Weights of a small GPT-style language model, trained from scratch on English Wikipedia: vocabulary 4434, LayerNorm before each block.
Each number is 128 + 32 x the weight over its row's rms, rounded and kept within 0 to 255. Layers, rows and columns count from 0. Numbers have three digits each. The size before them is the row's rms in percent of the matrix's.

# o: layer 2 attention output (transposed), 288x192, rms 0.205, rows 135-171, columns 96-191
# v: layer 2 attention value, 288x192, rms 0.218, rows 136-172, columns 96-191
# q: layer 2 attention query, 288x192, rms 0.255, rows 160-191, columns 96-191
# k: layer 2 attention key, 288x192, rms 0.257, rows 160-191, columns 96-191
o135 082:123159131154073121147122089118154126121109161128093121110183108080086143064124113139164157125172137130151118103167137150145140120149116086119113132074145130138109143119149122145103134155110125160135156165113080141129164151107138111206119144076148111110116111136140155075166156159135094189
v136 081:115125112167153126121131129131168196153080126087125123163089095141199160153144099179178084117123099101133123141135130151165069127130181153141101124159101123153180189153155144197121099073149124112055102143162103116135062076120143091129129153146136124132101074141026126180169098131118112116
o136 093:137102112101135098136130121109114129165117098083120156116146121120117114154122115127111148107103114099098123140155149124185140110104058155166158171156134164115119139141109119087145071149163096219095097141113143163090177117093136120098167077145110136099195182173161146082087107111185108160
v137 090:115146090135150127190209193159174157143118125091138107139107133191081156116125157162136081136134140125143132171148115152129121120138132124139134129140132167127157163161104193133188120083094136085124103090130151150181182211126150132153144153125181142151135101141133106165128063197123131173
o137 090:101099197095119175073134127133111116194126062139118144139149067083093128116054134158148147187105092137130193107127132108204159148119127135115091169142123119111111140087071179158139143131146141141083149141115152197131099099123116092117161094122107137116160169111088104097067137095209132149
v138 083:136110124121092148147133167138132107190141123118124163159081124062159111178107181140117086133105127124107124159195106097102151100159102134123054122151117154170179098112094089157136100121171070128123123049196140121130126102097107159174145113170165099100122108144193079129055103161189079126
o138 091:065152194052110092114093105112141039081114116121112168120161169200138175100143099150144130147151160102189095073109102121148076128086104136078147079095142132128059132145086117120155072126126169150087216124118114192155142147105153072097145136132105111163159101190129167091124150117152082067
v139 101:065120077098130172130101192121098168083084093123116063107129113105108165095147145140127125113149150154083158115086090138175138067131079168142107139155044189133138109187177160143131127103103124154113174088130120167092170125132146159106182146144146117103107115161168144078094132157192209129
o139 103:178156121055090107125165144185142129122158072137143124116177157046114119088132080135118129081135114068127127153112125086103133145148135157103156093171169136125125101108047119127091152151176081130186181163098149093184128141142132100113118157082140132151115116117056119125150127151139075155
v140 074:139181115082139188144082093142114113115123103151164147118152155138096125128144132103105131098128144142089133146153103148144091147128117109163132164114105128173177140108136149145159120151153094110094176103146109116123108172178072108117126124118083155140130093135092200127219131162150158092
o140 093:179145147118117092069077171180145133101170122090188090105121099163149091068108169189098107159123098078162155135164092113079071109101123100102149182167105158145137129154153063108119168092159207134149117194076139121107119130109142140094094153174128175128162084094176114188094097124116105155
v141 086:132119185111103172071111179126127133174114175123193133118078089173105135129140133105077144090100120092157146123128146072124187097135154140185097119178061134107110094136190124109133140127076111144119112136119168148071134136121128136080153128188140137084124129129123191099153120120176218134
o141 094:104141092065125104109111111110099159100143130128150151159134088137112074124166124131126073145137185140181097139135121165104124131161157081189115134088158110125093134125111062135116102141123118052123102085094066087123120052076127139098131130130178178150148117104108154106128073092121144063
v142 092:153089143164125107184096098110102110112179179130122186158143137153115108154092121128106172104121121127170139128084158169094104186165162101079113120142118098143142139089073099155148107163083157149191121132145151106101124102185104099107059132127077125122082175139125094135133123158106130104
o142 098:167122128167109127121105114134109105155111103152113127138131110172145148149165147116094182145130155212158183144190130131114156144126095131158171138144114117133112180129197112121111087101134145086172133102137135147091148136150131206124129101179141111162145128105072086097108137150133103153
v143 083:170166116100118123151119134191175101105095160101071192145105114071118167140129153155140169122180122160204123154152078100155099102095128111127073118101094103164171138143111088066096060178158124160132164159090162130111117135102113082150110125048152149176100176141161153121152174154078077150
o143 096:155159100133122138070150098061105167091128091095141078125201080092114168095129128129114115099069152063077106076063105124102126133134100149158165057115084187118082139093145123072102208138092131131164093130106136121125161113111073178087150130115129104086146113118090102085108154145157194150
v144 087:170095136109136110128104125107129096066109137077118160073135127110161142139180088092160108114137087149142067115102138128135150113099142089047134103107187123118103145148156147147100080160106101100106148133112153132151088090181134086147141145142129165140095133108117211133158122099093155120
o144 092:064066146147142102131174129091124162152131191107123122082137119101212123172090140103080093147134111108150135145147125144113073121141127082107078122155134132128146170110191090099150104121133082144111136103090132152142115103161154154087131141138132061080196140162152179180095145183137095140
v145 082:146177093187124077079112127185144117104170192109088142114148132113091134165154139117173180104118168084081107100060066132118125088074103141126106107079140113110139124179097123097133223152126114160107171172068156106086109147146141080117152137121148131167050147129109101102147112115085123129
o145 096:169128141101176124117147127130096111064091144140098110130108144118075064161148144109215145167166091106065127087129102107105170116141139135185136121170115052060123085081174138128117095112095119163196188043153179108138082091118115147147128143130115144141086185111120182110154156153128096167
v146 095:100116129093164103115116144111127171173126143133113132164129127097127147113134121112069108124115142125182095187199112120124136078107100151100088222125079098106092145117133086133104118077170110150151152049192066113117081138134174123156106124146135101167138133111129061149076132195125063149
o146 097:114138142123130107160118112075113110108147058110124112102201146090115134067128121144133177163173126158159140069077134112190115100084117185081151119089065132135160087098118150080134083107080134118102105181129114190181184099075199139109154154072119136088143167160073121093123146184119142088
v147 083:137171117118145175137125170109182142107151161136163121128125077106097129113167132161115122098129126126129121128116101139095128150028110122130151056108127113118143140111101101111152168096140098179195176205110132098163123096145163166180154080098083090166118165138083164117105198117106125125
o147 091:141182173106118089079103110135122114089124120122136065151147157093171071194164163147116143121128134121170200121114096094182147155168087112101102156115153117148136103119121129115160146087084153152126129141171070101125092122102083183151070143163164164151115162190103136123106148146131169158
v148 084:113119141093116165115109159123147087168097174175141176092176105160160125145065156174125146107111201067134073083098142081158144119110142103125155094145095157116127092131087143108153179145101118126100081155076163143069145147131176179088139122124091134100102109152100128092151166100144124169
o148 091:126128125147114104128089167115101146106129105091103104156167067170091125112152129068131190136091110139145103172218169159120152146163151090133143194123169123119165131104142146066163117234094151122136130043154156092069097143228073114174123140109135111142094132135112121117140150085130106089
v149 079:123098119147118103202173104130112168183177166123148097132138088165072135071125132094069147090146180083157115138119152101137158169167164129135162156100122122217126145159146155104120123115077119121133113182095109122119182117138182130088136177146158158052202095141154139145142097154136190099
o149 091:103111093081158158099132095106125143148128114174071121091075148144118146098139135110159111107214162142168170057156117134113139058150144100120061087152099115095101152101122114146116130120084109085184063115156138116082226117173131165163099084122134180112143147120104134142135140184096125128
v150 083:118112081087096088114128110119119149115142088125130163121099136095095142107184116080182182191073166176087139111079147122132164169171096155095097123099074167018143127139121150097125142161118147114126116105164204133133139137065173145204057120128170100117091083081129144116145143156128130101
o150 089:132148137116127118167183072177130153133047089115113171108199191151170178138181094169117178096132149116101146050124107086162133096129098167108092122105142176176065107115115133183152102157092143100068137118145113072193096196088133143148188132113084165114113121138161067181131085126138134093
v151 073:156102165159126057095149111123109132095102098134114147109057117126133134146146144076178118139096136152066104142127097075122146109143049108137083123133149192122121158129139074116111107169115111153086126147173130132107146148091130124047145111172192147125105126150138162082125192161163192149
o151 083:110105125102112174146099124075064114130087128107066156116121133117100167139097059123165117094149167074181078115084109154125188072124161071116154110106120141136157134181112125146098074167074123159147120086065150132088135115112133106136097137080116115183118112080166180139094088116112142145
v152 078:120172122086141105069105116131126057123119098104125131112122136102116187116177127123129131091088144130144194080111145176183135151184129151139120129088046139098124124112141088095129149171120124177126134143104132134125158097049173133110154121139244101175059149143132138107128215144135180111
o152 082:201104150108082088116093113178115125112048131057123131125149118112130052157118123139091124154136089118159127102136103150112154142075134109158113090084101123121124051132092166124112121146131167095159149121126103130151157133145109145152150112101149145151157116136072096134135150122147117151
v153 094:177129130151083131153112122155114131108123163157153130105152107192146086156108152077142143097066159112107137065083088124142132183140178105184231092132134120068114162113081067130141149119091111135120149196125123116151110067152174135132110130085128173052140148136113194149164173156168079107
o153 106:166146075134099108126126093152155117107085149089126116109150147110111082159156162143150109090157100171129125199169125153160155172135167077164146097150208097161094149154149111130064130134121131132165138059126134100114100143236065150124103124151090131144141085145126093113090162121038133172
v154 081:185138111106106189120142180122180116060142081117130161063176168109165130160095116182129114109145121107104127184088112127205111144106136149167099100164135140106127116121162133105120149101131146129155158171157193130133146135142128131037136115119105103139117064200151166127082107159093121114
o154 090:180105141097135139089160153121148145137103143091141086065133135148060101137112139125117129119129078131165094131167110128054116114121098165123134119097194103124125147178134115200099129108141103150112141090166161088113062144152084083148115161133148098128111121080132122205070149085151126137
v155 079:143109112140149126131141116128113088124134082225164124123091114166171168160178095132092052091092049130173101056127186160094159174174160103153111104137136124174127123147112110135123096127070109088155117162100147142133072133138143164113150144138056143149150169136110182125169189108122115128
o155 091:090105127161156113123182115119133085160091153103136126192144119127145162084100178088183150126080159168128191147087125154198132145163132084090133166104134171087137145137164196100154127091089165133121088109175083181136105091116122099169129144132145083134115114169128171128121177096136122119
v156 082:139142133158118127185133151175152171109089169115109129133173141132130096162139125217150059101160128151092094191168056156111106114084153138153086097101215200162092157072111102123153125155145134132140162108081117058150095208110134117119130161157162101190097123134135155105151085101105144140
o156 091:128146148115132140166152103144162093169100090125125128186093137097148147162117131112124106126143090107102140124105105148104117103118091134144115132137112114030105115129142147053060144138095066156146114146139133116124102051158147098111138162111126108077115126022106149173108116119138132139
v157 087:147146169120125114122095129147081169112156143103100112083129089089119154097129167143138126125150115103089115116149128086126085141125099089173107117089068148098077126106147065132144156097137159129153196134149140174123143150078085135143127145099097093090120151123148153079092170164236114171
o157 099:176124140136082140144077131141134072107141150087154143114136128130136103141136128151119096162138160120202169128181181116073173168108152129101087062115170122142157149147081127152089141173162172148139113207084117078096156123108089134055088125084140173107149118082141112127160094115064170099
v158 085:164116139109140134099190091145147102133176156084133144132130167102080149135105147160115118157160190153151137175131114066117148115119124103107132131127146104095159131182123155140211113137145119157157115105163121115152184145120120120104163109160130129154146153161174135090153095153150133132
o158 094:092174110137165128058122179122131067084116081110128083036128132122137119090098133162105075116142056076162141106137150111199175106152137150113112070121141098146150121089136129115092152094119142071149159140103211166135113119149069112187148146146163152175157133089145095170203084171138162086
v159 076:083070137078076181131114118142065140106117087132075133106116112119172093147121109110135139112136103139083185096128090171112129139074124152100121163136146067134141101140140112107147125154152191107088117093150161079109116165125131118166117102087151106180115126111091167143107141105141138082
o159 079:109186116149091061159111147111179147171151108123156144082173140121148102197105172114105129172071136113123095143129131103115137132110134119172202127133153150098163191127157170110124145096100142081094146103164098136177116074156137095133143159155176194145160061180127124165159144092078107107
q160 115:079082197107109148140166142093135168084137085091144147124199129128134126141148100176104083115131108071141147129168157120170131105109105106169136095174118114109123179192122135181121057114131155145169092109157136150166092108167114163085159091049116119094129144148121164125126124133152148166
k160 083:079111145123149146136137107231151121112116135117160100096127099150134151115166140110094142125118142123133178214088140140166132121127122079143116155103092093095117162146125182074178128104142178130136144105151134098109156155130170173124082092128081119098141150120133081107130133176167114098
q161 118:166154043135096093123146157113127120135098178172116131125104171166122121136105158154114137156162085176136090099067123130048144079139156123106141164084131196186132086099103068123124135139123111102125134184138128074147125162092125071150117164112140083150148109049123099135126071144087093147
k161 072:104095151143120140113118138157097105081169138168163133120179090086138136115126172174168089138103108107074162079153075161130104133122139098144185139158187152114055148182147156179114143154173190121167140159124129153144144137137172118072137096108106148144141139181148122100131098053155102170
q162 093:106159160135130124100061103161141134167144114067110064124137107105171074107128077183095116112102179081109169171157119085208074191148127119200106149169092129110163123138151207148123127096186120146109135181106113125151121085124119129093181120107140208133134149153147125146125209114207171109
k162 086:145121136133203134111158086122147082122114095168147132139118142099125108131106095107117173131196054172077104133145190147160136139140085089180108102099146148156098135112153143217140126142089083132149100123109128160200123122137088114187193054116200116139108113125127161163110118142110074181
q163 094:127167111151094090172082127076164123134139108094127104165132122146074120125088141163106128135169098124114135127150133130132145145130075146130202180184115122114158143058092101116174116097105119128106143107089123126147124156087158152100145175154125112125129138083129138142074170125129080099
k163 098:147065148142120158138142140130138118100117134150206134193154122140048097099136121157177152127088141170116088074126128112181074142129086145163107178130189079134178088141115137106074150083179211116117062157105119155085106102146112080144110137088082164127096144118134104090112130097157081170
q164 107:122147146129094168117056157140163125080147183063144159075120105048128156083163119137142139161115113074120143151072108166133074101122136162113148144174125171117176152204073155089124174108140186108167136127134087167167083145153110172098144064147153151124142089114054193166128126161092145177
k164 113:146132120148132138086130120064091144132125167153140157188109136174065113127133107112197101102138137158116059088167145078192099147158167191097117137159135114179134095124129064124064121088162187181130136151100157152088104128123125105135077159117104149139131150111121137131124123091140154101
q165 085:185102084125113157129100152106116118083111106125202174137107144134105139163107152088151150104145073209179093102113147180147106122139141159120139138108135178140144142143090109109162127114109136105145110071155088186123091176158126153125081116172120104153127111087144115136135103100092131166
k165 088:118130110079180076134124087103088111101112169130128118129119137156166090115089129117091090063152060115087127130128158128154165144125155097106155137075099105152066124105150067172120068133119156153145131107111204198099137095068156202148067144155135101089130160125132199126138097111132142123
q166 098:168095059089133145152146148131073129125151144126038146146111181137104062154132168128185098127076118095124188117164129093119158144140133147166114093143151176105103144126134130119089082107092142129103101143154115130109171174191118096143078145151090102155153113130089148159116152123091128151
k166 101:197155149103108135101140067160182058101142130167165143084112142068142143177162147161130109107229130119208156183067122116117122180144143098106170166148104148126131139111158170116087144100160139104093111103134129150121164107098095223098114123170117163159141145136143084098158161100114134107
q167 111:108150113140131119130083118155039164110128194131152155071146129105169117126147077115132165088075116134137118187143123134132141125119125124177126120187152159124132127121134131093144122108087102151081147182069143145099087122179151145113097186123123168117181073082131136131163093119185108123
k167 106:179184118121117125142111170167168129173122111173080050103158148214110173142120148146128193127145108158085152154151119152126090150223219066104215093114167086150131148102116148146098117178132159094137143131116118157152148144052065103158121128102090115110163184125163100100150099173145167125
q168 098:144113086109215154146154131178117171139170138126089141164094122117163158189117119107160074070124100092106164131183190146150157133132186059121196114099137133136137158108132132167157135146145152166096094160149155104104112128146134119158107127111124147103126140103141059082117130129114196187
k168 100:155144234145077167102147146108138051101162151133152131114127069063114108091155166154159133114125111068090137132084114164094175203102088130138169174092078143093106087140110118161136103140062130132151137083108175106179091169085094152154167149061160104113102119150161122122109127124136056141
q169 109:157140144199135159063114069152145151147077133167131161121106066196120110128156131087096139150150088104082121099130092105140179151151134097168074118157148164066166111157130166143182131097086126121108148140150167136124054094158131141157091146109043081151118136137124153138111129196158131148
k169 104:158112137129124091185103162118134138097161154102113113140161141163148199068101139160116136111127108149151054125130154081071110157152140107078144113111134082096129188139071141141069130129121174106117049127140116160124194193084177146158161063118173162114114105130144137118063087104107071124
q170 103:153084118098125135117162173163138148142167219135128146150187123106163100088087140164117160188121149115097135129096124182126107103098190172132112118096098150093127177091082143091091157160125119146224123099164137099140191119137181171104115148119111159144123120173073089117142116129152123076
k170 103:113117173130175161096139080139162141110076110108146157116148046139113098085150137114130158103149127112160138150121106128150087075124145144129156139192136143127106114124124124174102123130086122157123132183134112164147141173137128109089082143149118166099117084131162192066158108159135113217
q171 108:118102123104149119126156129144144131150149115142173151093134172111129082147151150117180094075150145106144110133058184132095107099181158115142172129150111103186111113077144125105092147119217104152115180143191121144037115100128165142160184108156075151117120124158091095131161176083084164095
k171 110:143154200139190144139173090136115177145109151099134137061188136182151102160101121133105151139203139176131133141128123090135090121111156112147131104115118216064148106157166177146154094085091167096172118121144118058074147109113082123144082117133143101091092127118095062116129149183096080131
q172 106:094124105144103185109090146148140165136169123097125108072151216077109141183057179157135084149112137141101076137143179127159123159122087094088107117113069148157162126123116121130163138074128070112128151111146132094208121085121165117130123085190067127160115115150154158133153061134087079128
k172 102:131103075101171093070089118115167153158112183108169090120154089104121122158094119118084128114149127126110190168063114110107125111159091116118159153121105138066080116120186064140125136128068162100121161127117129110150096154091119064176119184061149137147171059129099117135118137108120097066
q173 102:144103118114155157040179156185143071152128121144058102153100136196146183133141126153122188117092095148152131171105144123177122077050059156125151126144083163177149166138170166128137120152159147077158066161097096119112162096130193133186139128125173164142147115083102096079094223148103095122
k173 101:093170127112129096123125069106146126116113092134184104154087066066095140112140173158115114090110106068123112064179204099100142111155141104119164084086090169097138115108088135187133110133119174157171147088164121192159129179099068160097087139198139150107113171097114153146123141100168111184
q174 101:135060133106135190136157124164116088091133179109116159103139108183131097125168114152088100081106135136119159153081129138145084119191083120105105181139143122108105103079133071187145191167132107169113140119080139119121079060194115120118125098161121075101154100106134153155152143081148114124
k174 103:089129148139143129143105171138102166123121126049056091117124145159103133130115164114146096197153184093080172132126073102136117156195163115121099121123147197110078175120135115123097062146116105136081144047184103088181141148171149121152131125139163149111119190116137101145161112127136177140
q175 102:153124150133121117143145132165127148187130133095139148182122147120107136155112130124156177115130036051117098150098145114150140120158133110103100168133204129196094138090162130100158074115105180107087097150118236146142141105172102170136048115120142177159131136186106098112136145121125103136
k175 101:143146108121123133079167122144114119040131108155109078070134142124114085117134103133098155151135174144179162116149109148140135190099081112134137126165072113104114166141140126158154112170140168130189159114147078179128095191173126126140096143117138139141136139127151127157126085198165124137
q176 105:179122114157090088119054140105147147139127078133136152144080144078137143144103154119121074100088101116125111130158116112125121124118189174158165122052139087141127122109097135142148154109141130174111174210132124182096087131194148149068095103134136105117177143152099163095136121107144150135
k176 108:084140141068188118096132137108125123130149123152085110165138128134146160105180118106098151108096158148148132159148092172101130082130180146150143137153172096137138130153118096137104137124099098077184144138137153102162109152175180078135121163107119159139074120137157089148141131092144105088
q177 115:124132114143131188158140135119109090149114151080157080102160075134059158142176094127160137120154120141173115153221163115178154132155129178130141113083125177143099147104140096159151149101160110125124156185153092132092176173190109077149109132076130199176125128171121087115095179081128120142
k177 104:141112162173124075164140131129154125115082105145073174172135135082150082159156157186128083151121162146126175154151146129077149108126149064157154122154073164174191165080126127133132113135097080095165104117172182082144163126059137140132134163135054085135095143103088133129111134140135086163
q178 097:123089062125187105104080144119141175117126065116166156147148168145158087149110131133076054173157111090077142143090105063124137106125173095077052080123143092137141121158165054139120142092104177115131095159158051139123110124131182109097182128088132105148164140143137041180154148147150136151
k178 107:168147150183114099115143129168126152087148114174144169121113136115128150148157112135181109162181137105154101084099152220119151132094109135146160149155109084202088082149129112123097107108103042149120133092171126117114082144170119105138059150138139195102141113120113126074100161138142126081
q179 101:100049129160150167127068181154164081147065115129147125129167125148105130101131060162087082141148124121114125149126104130134131043123166118107120142162201119118113119167083142071121138210152140114061108110157150086163153110122133162201176119096167148115145100127145142088095151131120135135
k179 103:093204165126112108156163124103157117176081075113124157101069084111113091185144122160151141094185082133138123094128157125157107128125217108169073129068129139125131117171153136134152169115097112221086102112134094081126112160146156136165163141129151112142099111079144107173057162097121130109
q180 107:069148161189123159129132152133152119163182136190162159095120156139167140117135158140126104151058166115133119134136157076209133127121155092129103173084120169187112135132094195101133106083129172068114142021175100061143112127115120123159138135145172108067102183124151188086161132105104185113
k180 110:080126154156071090106134140149131083135108063104116146157202137127131109130112154123067138131188110098103171165083150142135129119149131145105133168130167163067145174113129092141086131145134130175149134194098133167124131164155087096119125174138126163138149067110047085093121133112188105132
q181 100:125162146222092102130151100168130106089140151115140137101133067151106162138118151132153132135150167088146139164164086107137181106100099162149105074088052156103148168190143140048122110183164115174115096139168163119203122149160071113116122113096162116108194103102126125174106102111175156133
k181 106:180147115138181114098101087069115093207135111139038155085119147138090101152171134111132124086089145090139223122149101107139177149126156065128101095143174142113120133176124173088173092084099099144128163173089111138102129131126145111110134110069137091155075131111112142057121137110146148103
q182 111:136102120068168137148166158096100110138146126151183106101103189154135103131103067149100154155129132221203152156070124111181128207217184157130163174178137135087105140147138126070128197098129141128167119105176152086217094084097106135133111116148119138082148133173147156166083117131106139165
k182 110:105160121172157119098134165112113189146103166137097126128124140122127170134082109168198171121186150104151136116161136130103109051142083091131132168125117114120090099128126086141120174098130123120100081089106072148064102112167207170163158107170164083152147094166128172172170128145127148126
q183 101:145106136119188141099141137102112150142099170116097086129163129138147104133077096154142116123107126170097130147154138114195130181163143142194127094136143129067121159199188158123096095115159090085151097179048151126168152158145185139089103113191124089146113156182158116100057132067103090172
k183 097:140143124156179105096135131130168138104136119147124103113158140178162090093068121128086160073110121091161120139167074119125099164136118142155123236080086089118153112133080094114132113188146129099134103077121134118146115149070102161071083104125086087147142066127191136153139200120132167105
q184 105:072090147137114181042147095142106102151148133122089142122089178121175181143106155126146098199111121142162107092130109109110172128102130108139151109159146186093133090216114106107143091139166138098070156159129132137054143142137147092105127163122142212107139200166134186141159122095112098130
k184 107:079135197134087103117145154166147145122116126214127048136134130125113098106119150153130124113159153107170151088118094149102152182122188149079136167117125149090160124144125071142118147114133109143098111103127136172212129110129148146174151110116134103090134086110189159124161148123113068127
q185 102:103129134141133185135074138098095082128124103152182102190120159163108101118171122123123076152180098166172173120127120203149106144090098155131110120137107082177177173109130204153176128077139118149112137159086065138147103184132139113092125094131144117162149123147122179122177156173068126135
k185 096:157172146175096084166118086172127148182085150090130137106085140109195152102064089152131147151181140144120164102132096156165111196115193131146177093149065155092103092163093030162174183100153128062166145149139134194132185128073113151160138103143127181116113135125100105178039118150146083148
q186 105:098175113100130163178131114153073130113114140148127162142117088134134157182064121161112155133115184129137112164105138143120165130122180110210011152135088073141089117148103092151120147122100099114129154092119152143157115127092185101099083123150171187106126149064134124086101143116104136169
k186 107:132095132141103104154166128084147133144144206140135124163175180138111094109119122089080091164108128121109162196175120083077080065111146155109164105170150089086171122142059143118116132095097101143168126147137066142146132184154131175173087119124133077172163075151133185096142152150103186156
q187 104:153128111158145060121130086119131123060137092110104131127134150093150146186116178119089155129129130144071121123117080154172103115053094138118158121111158121128122132124174110114193208140135092133140103142129118138187137113083185131161144128172123086107149116134121120149142150117171070162
k187 100:155046157130111188159150191126126143188096127135136115144186119181183072109112177097117154124112062127133128094098093142149158174149118106112069118122124095122159089081115113158121126146084156136131170157152097072073169135154112183173097156097190126094125157110159107071109062108153183159
q188 106:099102167136136047159134127143075130110118127129097116131177164067086103133097156129139149155166175112185107215079147119160146091154109078117115113079067167145095164069160147122089123164200163123170135110155143102071166105150117115111106155070120115114134173158112084128153095096168192150
k188 110:102122121084163145093143090093128172100090083115116153111173163142142121132127135130073148163149125133074170049152103123107118113137103122090120113160092123133096101131186126150157118145118111114067101128076067173154106093170121063128153166108171199136054151209158126132035160133108136164
q189 107:094147074127188133182060177136134109087161142115133159177137130145139156186132113109121151131100158115111142167104124173194146110106105153094164137135182098132104147176150101133155123072137099092114145165175160137102040134172115168118123133189140154153144155170054089158147130160177152178
k189 107:137127158126075146123171107153158170122167148147110125130145130146104089103154171115168207207066111047143142099115094218124161132113205133120108126133078137147141121118117136181117168149089103130128164137113102147184129132092137099111109096127129070161120094150108082151123106158138085145
q190 105:101087180106106197117092154111208097099106141178043105161172091146093158120084123044117128190103115142131144130173162091130098096147144127129143132142146118185097130086120144121147125147146090139139156115112153153114116097155076128161102101111063102133128122164174086164137117037098166180
k190 106:157160119148142127169152110113165088087094131106092134128134155098145106177227091117147142090117116105134073129144116073162157100171157116133092131108097167109147090188134154042176129178128172152138149132148131117124149113124126186058150164159158139122099099147128188106094176151160181146
q191 102:119101144190098148149152103139158043136140136102138132136111135163187129136129117106140047146030126108148096183113150142115090139078129192138137105126131087104140156167068090104105100123041165137120151197130142130124087144148072035137145137126168191174133129126142134149165105157185188131
k191 105:109100105118047134114121154141114128121086122128123109173111099089141060145176130087170152132172112187091171118162149132216185146142106151136129166132167137143138168047145184152085151109179152109125162098117171183134140136085179191082135150148106139125130084088105120138104158150169086091
v160 094:087142135128106115151078120046111070060149086147134129140183169143130119141143120051138138114070132190118127152099119065126130143167132115163163117182152102108145128121184113153118138118052121130127142176192132166132112119145160103074140119087131107147139128168105173199143151133188114165
o160 092:161132139113072140170115088142129132113117177076140124125101114120191183136122142162153132167171102093113151075119127071116116110056192111163161136134127075110152102087086177163139156141095158151166069090163130159134166134129151138141126075123191141082079090185132103117161158130168086090
v161 093:145126094172134099157154089183175099111143158129150107097109140136160099162088088146128179116127112110138115180110097147067137109024142169107084130136144167133118097178154126094132100201105104148139106107055141125121136145091114172100078140141149124097161172115108179103178131155077125172
o161 096:189174134107128027097121061146134150093141151078157116166131090167089110198121107106126114099123124112122215096095186115140132180213137147127159107163087168099173112177187126156141114098121101110129136155101118090128105162108129158141148128153169127159109181104126113080136173135169107210
v162 108:149131080143128134133100138131138104162177039137070179156133132161124057136155165096125134121064052090137139180225136157108175060165131103104153092076069096043153132133130136082123128120047147090174140122089124102130094132130103116197038164156095107178105133144110102129124134119114125110
o162 097:131152158141115086094125133113132176103141098172139183108116115121142101095119168104163130140168119153161096090156084109071067112127148054150154104146170164139110139109100106068092168172187126092185139102142108062131149108054118077152116099160165122113169198204241110153118108121130140090
v163 092:103149211185087144190126143109102133121111114108111130149139129095155104167136058142061184144116091128110145120156132086118112125116036151194093096118084106133173126129130156142119165122115135206154095127185095183148141111183132116104162138072121094089149148136132089143149157147151106068
o163 096:111126153148107175118110136096135107183099150122154120132131119176179137146158127162135097125129149103135097109106102079162110168081171120090154115074083124167154107135126121150121165090149154127093138095101196159128120179154151155094132110139190168119110094165151149113000165137135166115
v164 106:106165117106054109134195121086129171128126107120082083129111138095119114122165162129110099124127095068118185102106099150142183086136084122156139090109132145138144179073116154121104132127128183112179192184177120111120187069101115148138153173104125157094137171112140152102088042100178167173
o164 094:054179114152175097087066113104127105120109185165092048122132150141188162104139143123081152126128101123112109128159111151071089156115086099124093144191112118186140119108100142161127135194086088159184111153137069097104098148110135103153108109104080140161130162173137171167152071144099090103
v165 097:098226136153156122106142103113128100186113150086151113161121074171107110139083164125150187082143162115108173070137090145138204145086137161092230099109185131057073126084201159112102103147127118096129081130127078099099108093176075113170117112148136118148137155156159083131109128119114099095
o165 092:122175134146139154065119145155181095133109135140156142151115192114168155124071115114164129125144036107147089100162153105139190165159155106170113133134156131125088121141116094118109065102127130124100108165123135077169123086136105127101184102133162119138129081127149136146102104104123123112
v166 101:154129101164170044080172138097085149090163091127058111114089134069116167140114138163140109218106124136112108055162132110078100143166089196141157131140083128076097093132176110172173125113148144118135105137104092089086142111092112070111176128112102136177122134177136120128125147103133117162
o166 102:114095087123071077097169103105100100080179106097096137079139125127120109136109121168152139124098103154104150149144156087104147180150087092120138121170126127162094139137065113073049144115156150128141093110200205174125109114138169169099097107103089101153166140076115154135099154124117122028
v167 091:137083120103113061133114168099161139169117168119106156145119131113151134095243153164153115116110091177171127139050141114090102172104149153082150165134134091068078162113159109100091115106120142190119109111105144138117142160146121144102134127145133106117221136144127128108078092149102093147
o167 100:125118163086086170123140136133121123153102170117112170156182125207096128116138067091121128100125155157143145122137170078145085143155125099149099139115145148130084118161152180136164182121083143124152160145181078128160068063111154118090098100123149116105105148162182113102109172144111091089
v168 103:134122132142130149072098155060141181117101125094134146170089131128120145171145136150113112126142129121111100114071155179138120157209132141106118190123051061124112160110114150120146124144163126095132218164129132134132128127184111230142063153144135076089176137084094217136180108149157136132
o168 100:137088136115126139166167171127131104116104170134061118134133199115048172163132157097183127127152148129123045084061201082089129117134064108140145098105132163122076147182132084041115095129171199141145135077110105156135180116126126113164112112131131122097121188160147118132121123167106168165
v169 094:051112120099176136116170125113086194116147127084099077140083154126124181156120099125131149177105135123134189087130076076125062091089105089109169179075121143161142104182116117147206086111176185129140106113157130103045117145131155156175112126100104102114132158098149101104181110091156122126
o169 098:144141164110128161129163117140089115143203132117124105147135152158132085132135149105090189097167197120173101139104121113141068125158123095111066117150111170136063141124123117141063157214109132172089116156169159119116103098167121125110121124060145120154128155108089134124141121153130143119
v170 099:164141171145146139088140142120109160163134151102089161135140053080118134170079169129112127180061188132146077145147112109127125101193115126150128111063124081052073098093130103068141141133129100114123125173095151069108071118143128192144185113190168131120064146114134124084135102109100131088
o170 097:139193089174134119134116125070097148120135103151153111145131149141079145132147140078192117109113114084125116068109127164154100089181178121115182112071113154119137123154137108092129125124189142083129139141126120119129179150110109130066077158091106072121127137138126118121161076053119155131
v171 104:166097124099140131170139148188169093181200148086046137088145157151115138099155122127112119099133108086119103122091046173098150124100172101136149166051151141057105125143119109111168136109202128144127179134117190093136155163212135098076128143111128124134114167092117126137131115134066113129
o171 103:073164080088169117150122131098123111141151145149112105124145118127106182140150118109117143046098140124155137132148182167072117099138107102131090140151120139139149117099140157137102158117116137082111247203124163024080168077140155090097146149139143096129114111047189182142167149104119056157
v172 109:176109143096142135108045116145176135170180147108114146095057078084111114077119155127147169155089090173135166143110113112105104130122173149101060123140064134164119087115112121143176143157136142112132116120089133166139176141121104156115108108072120104065134141135140148094101079117022136157